config.toml
n_layer = 8
d_model = 96
n_head = 3
n_kv_head = 3
head_dim = 32
d_mlp = 256
vocab_size = 1024
activation = "geglu"
norm = "rmsnorm"
norm_place = "peri"
norm_eps = 1e-06
positions = "rope"
rope_base = 10000.0
rope_fraction = 1.0
qk_norm = false
attn_scale = 0.177
bias = "none"
tie_embeddings = true
parallel_block = false
extras = ["capped logits"]
init = "normal"
init_std_qkv = 0.0322
init_std_o = 0.0322
init_std_up = 0.0322
init_std_down = 0.0197
optimizer = "cautious_adamw"
lr = 0.00182
beta1 = 0.9
beta2 = 0.98
weight_decay = 0.083
lr_head = 0.00949
grad_clip = 0.5
warmup_steps = 220
schedule = "wsd"
decay_fraction = 1.0
decay_shape = "linear"
final_lr_fraction = 0.0
batch_tokens = 16384
seq_len = 1024
doc_mask = true
train_tokens = 121800000
steps = 7435
dataset = "wikipedia_en"
Each number is 128 + 24 x the weight over its row's rms, rounded and kept within 0 to 255. Layers, rows and columns count from 0. Numbers have three digits each. The size before them is the row's rms in percent of the matrix's.

# layer 5 attention query, 96x96, rms 0.0916, rows 0-33, columns 48-95
123:142124144154128175107134117119201124118103155135171134180152150095137105176130133150131122166151127091141157110108145168121112133098123062126122
082:125139077110107162136117106086136136124124085139143169106120114180053191128115124118072169137144139152137107109104157123096157114116137130120128
100:112120144144116155103129136148184134147112169149162118159134174115148134168158080136135159171167099114127150074128110150154109135158144097127141
092:150136125082100137135123119106119148108108080146112134109164114154116153129126160181084145141118120139124135127110145154099118105094118135119114
081:091087123161130144124140126132212108128106121101175120136180141138147127146151125145139135166135109081139122106085148179104094133148126093150138
092:160128077080106114151138107093128135117145112136111143102150117183135123100138140161108119125112118143104100138144152110093146131099146146124106
097:099083167144148138106144142104179117136088151117145125151167155095164145165137107152151105155148100097145138118089113160148111139125122090138157
074:125141083131129071163146128080109131133124100137090120085130101181136125111141158153127101127113132141111109142088137114085128138133138146130112
092:125164131128101144106120147163143128123179127133149122144086142124116109144088138073147167119152131122142147092137110150128111103151128129142165
086:113084158112177145099161133142150102125108141122141145169137141113113155175164066156136122134151101120135125131141152165156123114121141155146160
096:139120142189143122123100111098157129136062192148156126117159143116132110133142099147111094149123139087110118163109136104169126154104122070118119
086:115119119132115131151097108112126147138128186148112130109156122128188075103094170157114116133115123119101089143107120097089109154107121109109096
114:088144094137097144133112114148163149138150144172129118120106121124145080129150162116112136130110114097154145104124072125133098126129130127118101
093:155147111122119127136117128138141119092171106133102121124152148087149125122098133122118176122122096131122128109155116150154137137118154164157123
090:148137096137070140128112178118145139177105096118155129107129160118130118117135095089096136114133131165108104140129110098172164082152131095139138
096:180101152138141156088152122175166121122156157135133118140114172108110091166101133127117116144150108081108156127170151127165126160106131107151145
082:114119091115148122155116132125081157166090147150110138111145121159129146082122114163113105128107124144124105115124129159102094158125129109126090
093:118083132115090130127147122131149164093160074138158155065159141133110121137153170102143143152118138119123126136130155107178120102121100129126080
078:119091105111094118119102160151124136142140114139155136138127127097148075114122148135148128120147100129104105112149106133116172109104136095155135
111:131099132117172099122120137130146115125123155111149128123130142150174119099100111146148122133114145079112134161095147207128072139120115123137121
121:144114100127111116205109089106102121106147145131119102081127109126157121098117145142138115099102143149088100144114138142111111129123140135103083
068:115160123140109132100105073131128117190145124125142148141086106160119137140117143129096107148120145136148139164085125099101152139082133136104119
117:121107089092117147139140119125151114145146107119114145100131116124088149131118138104127066128148149149082103137122108122163172114130087105097130
079:124113135181142144148140127128127137134161124123151148124124138141179181122089121138141147105141143133146164155147135124155104127142131166124129
098:093139123104143166077139090083159117129082136162094162164108105171102119159069144097120143164151138133157132119110137128104088133096129131123165
104:143120112089125143098125137126166145121117084120113150142167132119115091149141132143102133128137101160144124122143151110091149115136119152148123
105:099143155105112146118105159157150131121167135126150165134100111112137114125068176088146076127115091118134157128111096086092094135110162134106150
099:151152165201151138156122136110086116148105148135136116155093134135128106146141129131086147160143143111134168129146170110138064151138152138127146
094:063147159115147104130139146145102136110166144105121156057138109127133149102092158110176153120116129157169138142137096119078099140104129102101100
110:125140149159127168118095119145109108155084170143110072154152108144087101102121089109103132135133098137091118089146100146097114099104155104107122
103:105144130105145156129160132147124114117140074120106142147131090143114164178106165118092110128162142119113167126124153141144155141134059156123138
097:170136128132099095125132133116117134107131116129129137112093128093148118100133140136104093113096090122051151139122168108118147122103144132110108
112:122126150139080119146088135150119114134160138094159067108125148086107117159184121124152180125134126119127121147154075129194151139132151104119099
120:104130131141148145093152185123151094151109110137075154173127107142144122149104133150146138155149124107116126119137168149094112141133134128155144
# layer 5 attention key, 96x96, rms 0.089, rows 0-33, columns 48-95
090:122127153098140152093099145111120173153110137130113139130144113129159111108123136170138130154150107169098102129138137064091120117137155099147146
104:122143116098152162109174146133159127118139136122147143165114173119142122138107146087118112132138089104179165125080138137097108128049106087110152
100:128146140135128125098138152141154113144151123169125107175083111108144098125092161149135116118127148129120140146163163108116102119140126119110152
083:106151108124164167132124165140144160143110148118128156149105151127141150142136113126124129100141138142175136115088095121106137121109122154125157
077:126148150114147179108103131153129156099128146148096131201124138082163102130134159160149140130135147115135156149166127123075094142144102142098110
094:154107105144111124155163144096134123108140157087124132084157131142132154152152121105149149094122119112174094109063111138110141136103114141105104
078:156125153113145133099115161163119137088128142154135144139128142109142089120114144146148130163137109088133154098157149112101081125118103124090158
081:161098113128152122152167120111107153116083164117135080132173124109155181168131131074149098137131141125137124169118116144135115156165115123154099
105:078128110122123165106137115157163107126125144152102112178117131122107114113122148135099142132153165151101144104169134123106105165104148112078113
073:121131180159119105092129140146150128083148096128133142112118136119165109137121162153086160141197115090105167106137178113099110134113133141116157
091:132132133149119115108165152139106096133115117142124151120118142120165145148116126197124085140126129134096125166113129109137117090142082132167162
088:136144105111117126172138123082115111152144135128108114087152111157131141117146115134154089098080129136140084177125099145117158103150105111134086
093:097118113151126142152164131092146096145137140122113071124106118133131155119118119116161132080094156166131126141121075148098128093134122109097116
106:108123119130132090148090076086118172133157171129118127101120067158100097116121143095118177110093188139136105169107139141142176110088120142121107
105:123100116119086156128164111161130131136139136156146121141089104159123091107105141162110135158133150159113145086143127097128113109117136148145121
083:125150114129134106064104131131136099092179099120095176149076126114189134134124169156093134107157173106109128104118162098099116112139130125147169
082:113091133119128145206138113131169120162133169121149089129152115165137111115114116098158094130102127144144110125111081122134148112132126086142119
089:160134151125111146126135125133128120113161097107123149135099096077115119159067138126134168119109136072116089120154154138142100131156124170090186
103:147154146103124140096100143169159119125158099131125132163109139134188094106144144157079167125137144104138119128141140123106114111121111126139138
077:154123126151136125098139103130134094123106086117118185139135135120126116141168194142148107096160123123140102146178166123111126179176129106160126
048:101095125085133163184140167110139120187131156161146116151165118155132117129140124123139107120080146121145138161120116119109155149121112106080128
200:111130198160107120043118147174142146088136088132136166145130128115113128131131150135109144174166107094099177110156160124119124141137149134139165
072:102114132103107135157156116146164079126144122120180116172125153151152128086140128112124155093131123134106131071128128145157079115113123148112146
115:108129152120144133063133138156134152134138128147118181157122139130084127139133120116140134146161116101126162070179144117135155135135126163135150
072:130132103111114092131127143122138151099129089118101095096176106131126127114189137121121131137130094132128124133077111109184108116156117177144117
127:163128094153117110179125116114131165110136120084121115075104124155105152127107120131140140085121141148179102126091104124113157124113147133127098
108:130192074105117118103127149164117100130129121131109104138163142134111129103156147097107134106124172169139093124110125136128130147136097138090086
112:090135082111157104171172153109110148150121134205083113132177116152121164113145109146163077130129121112091125131112145124128149095147152144121155
098:131123094111128138108089127164104105109077110142140138118136159094107163188092118125089128109097126117177118121155113123125102154132086170155094
108:101117142131120123136124165113122150129153104153131121112108115171149099125120123135098151097123157130095127147116108159108097083144105118129118
095:119116126175177094141146153107090156125144152138119139104162172131166147104180111108122155108156136156108151099098120150153118135139149155117164
095:123178110144140108090103127132124169146138134121088160132130098088161115133133151151114146130145126094147126102113183107159116151135147116166115
110:134122100109124153178161104097111168127121161114107111114127133079131134106142142121128155081121171148157107146115125108115113139116129093078086
090:157127154131123115121109144152125097138118126102177108101134166148119133125181088098136152157134112124133060105150104141157142098106128141098121
# layer 5 attention value, 96x96, rms 0.079, rows 0-31, columns 48-95
091:145093103101158145123157155110091136121116156130134164153179141100141127153102111103127110122086095114142110148100125093172109114159100139113171
094:162160162153115075135091100131121113131144121108170080120104119125149160118102176111102168117095174148148122169104152140132114138075118142098107
103:093118117110100127122159166117135118137130139172160107132148115126158164088118116133109143152129125126100151149133128132144130101105144104140106
106:099119133131071102133146138121127158093091113132114111113168148105098138156141130123103130125163120141112131156134157106141139146152163141134128
099:124136143139156128123222118151088138143092160119082124130133145137118177179162114157129088084150144101149117128114121142179126130114123112159123
095:139146130087098115126103148099130141149164132116166119093144125141122149070149124115128125143123105102108130076137120115145155099129159111113128
109:162111154115117132140151117143164117115116070081189115109146147103123120124102119127097151126113129150150125120111134128110142140117136106155116
098:207123138136125170132157130152130164158104112095137123149160133142146084148165151142156104111135131150151098152130133149162105135113106115134098
099:159131117137081136132123144128135143124111115150142110131158171146152163143124083092097158153165103108128102105142122143123093107146147137142183
103:121123173171183149127075139122103132134151133130143129143101156133151109104089116115147103152112147092105118121090110106138107145138069122119144
103:132138132100144081130114102143162097132119131098174134129147162081125158120168155101133137104105106137163127121138104135185156144099102121123097
095:125118115100099145133159098135096104175152111122110134161081138150121144098126135094121151112144138190145133092140148112104091139102147132123092
105:123115128095110133147155084130138149089118093069125133131114198090159115122125123124128112137156119084133146101128132114133122111161117117133147
113:112133156189122164129118129139088132135131124150088119102092088067113159107123124139190115138125145138068157182128144118130097139145164120122116
098:145147166138128141146105166129092136130161083139162119151110118126125110087121168086102178126125124154089169113085133141133101088067162140108135
096:090113091095085115121115118127128107091111103165079124147139125147110084118138132130122096140136116179121128127136121096094125153145133106143075
097:137156132134131116133092091126107148113184122134124110108100140080157141114138179148118166128107164165143136172103152127115147138108097112120095
100:146148106132163166129093095131120108126162182142135120155158145126165133126150106163138129136135113127131141136140133149127135099151086146127167
100:126120128155093097139091176125149143107095096129152152121140151129137176123137079126106124144139112165129100112115148164146128136122151110177125
102:087051131174116136119115138110100144127120157152119125134125090159136106101144130155130140145158124142124124094078147125129151162159114104128127
092:167110154148123153125146142163098126137116137091078109109142154206094154166107073147139107109134111080129123125115135151127158131132123121158095
098:148130115144140125137132142131144132109126135130131099107098161124121161134134089090139119121106106177116123082119123133140134161118146129151141
099:129099105121152125133144136112128143107137090133126145119137130169136087159131141089109106118148127123094148160120120114125123151109192146160142
118:146126108111181104120098114127129114119108134136132126135099118108083130109143088119090162120096132145156124093122147136148134154122101125129107
101:143118146150127173128122168106126154149087142137110128167140104155128204175138079130146164146157122139137107141104124148113113165131161143130155
101:104103106069134135128141129143100128093086094134097088154097111170120060135094167118108162108125158126152109082159112092145096120147101139123132
098:137101136133120135129126107159094125094118121092121111124086075173146125066120149140103151126126153134150108106121161168080129117157110137124103
106:104131100156134112136113159127119110129158104122085133161112151165145101122166131061097162123120134132150139147078136108125152085115162144133151
111:144109129150220166126178150118117142128105111138116137139132128106127116102142132161132115116136120091127143124116128129140122070106135156173146
096:120144139143134142116110141123118099171096122176130118162165118092154150119111118106112100155116115113134127157128117101145071149185106127128140
106:110177137121121143128075127142091111135109109134108117156104126151147186095113133076131095131122129137142131117137094064143124122148117145099109
090:113148140117118108111120096155146124146111124175145115094142105178091128126103147138086105156140168081162137097163105164081128107108154124171087
# layer 5 attention output (transposed), 96x96, rms 0.0835, rows 0-31, columns 48-95
091:132118124129126168104077103129140101134140140111137112120123107128128114115119144110134138119068150112174127137096074116078167102117167128088090
101:117150136135158141157113139121156111125106153167140177114099134148125128116139079149111088160130132132112120136138149092110145123110111098114137
112:125131132121114130106103111123131151136169119133132134141119133153127108096129236138133099119115100124133110151128131126151143128148118129150087
107:096117155150128178163099190163107133124092141126157091157124119166133117162154085136111117099113143117125130102125120153090111127149125134132147
097:138130100136126148128109165114151143114146091103120097122148136115114123134107160133142137109118084126103168106135114133119137129127119110185157
095:135087092118091138070117108162119065110165152139180144148109143135147113108130100108143130130131126140109112146126128099155134153119136142121140
111:092150142150106138160123114143127092134132147132108152139099155151115137148145064113119082126118140129103113103111143121127115112125131121073127
098:113140121164135134142126125128139148152119115139142076143095123139147126150134146107137140153079110093142124103138115155132140112119151089076145
101:078110102103127148161139138155128103119165160107141146138094137130122115084120099100151131107104119081091104126133107124138125121129143154159117
096:140077130097175109051131112127158131128144121116136147113147149084100154148114196131112102140109147174150143148114084141118147110134136111115092
101:134177093180130131143123122142110084105121115126148140098115140165146125167140063111105119111156085147158129114121144136105122134135142124110161
095:093116129145135077091149147106178162116147116135119134139139097092152117178093149142117142103120107066116130154151162142168126131120125147171107
110:106161153144147127164152111133122101103160146146117149120132143091128110183159056110150123104140118139158118106123134122100102131127153138076129
109:120088147123112120123160154115119188133139105129101121149151131092117105119125197157125094150125094143108118102138095134136162099138133117132158
104:115121106118180126173149129144095081102118192133117147121125147144146141127119107154149083148111136102134085152150165124130124123120142147160134
102:125112167121118112093139121141150160119104159155106110116160134133143133133161200145116135126161133097126133142112109163151094128129154146182115
084:139120131161160142187138134135096136128108112147123124112138129156148145109151085158082161147136124111126099134130151102097118158143133093089147
092:128141126101152077083137132124132108133104110118149183109096156118119125098113119110136134155104134175141135142120111096130110112127125136115121
105:125136102099103119168135139117107060120161142125145080103127175120122130106140144111114130099149101114095113122066146142117120101142146092174084
110:137116179097111102107089154172119154106096111099128114132148126099151135121121177136128159132129144119147135124121139146111097107149129127098125
098:104128131112132150133088172121145116175125143117132135177172142108133129119149072103124123131106130133110132080152104116156114131110127107146124
102:123157086132119124188120124127120098133148130075144138154127141121145139123126060110129120116135136109121154099116131124146146134164119129120121
095:110103138131152117179140082134103148115158143096120135140109143125112127095129152102145117114078085097103153132123137130157135130119150142173127
119:136179129155087149097115161116132088163095122094116123120100139129157139175114081133124120139144097145128132132103149140128141117141107150139125
092:138131083084096124201105142141157133151130125109126129130123122098115094098092139114125146117122157120100123113113123139145154083153108125160117
100:125150127131122189125148144110148140138118145158112105176140101136122148181166127116154145131130166148137104154113161175118134150130105160157151
103:112165134098135136129120164074153153117118123141107121135146130089155147143181144114139144169133162147119095138102171113134136135095131110143124
105:131115177144131130128139134128139086134119173138173147108124157134156136108112125159163140139102138118146130187097138146126138124117096167162121
109:128125144136128112121136127147134160143149140112086104111115152104131132091119231123164100131097101146096143150136127146144145121120133139164120
101:143085101140131097066149124148149170132122105125142121135108138122113126104121236113137132122139115140149138154121088142123160111144112127147099
101:129085086116166135093149109119195125124124136130130133149167113101156124146152155139128118085170146147136148149127125179113142131119139143159131
100:159105139146116127063128127140145160159137131144170109126130124137128134113127159125108137116148120124097119104148135121176135153105091121162132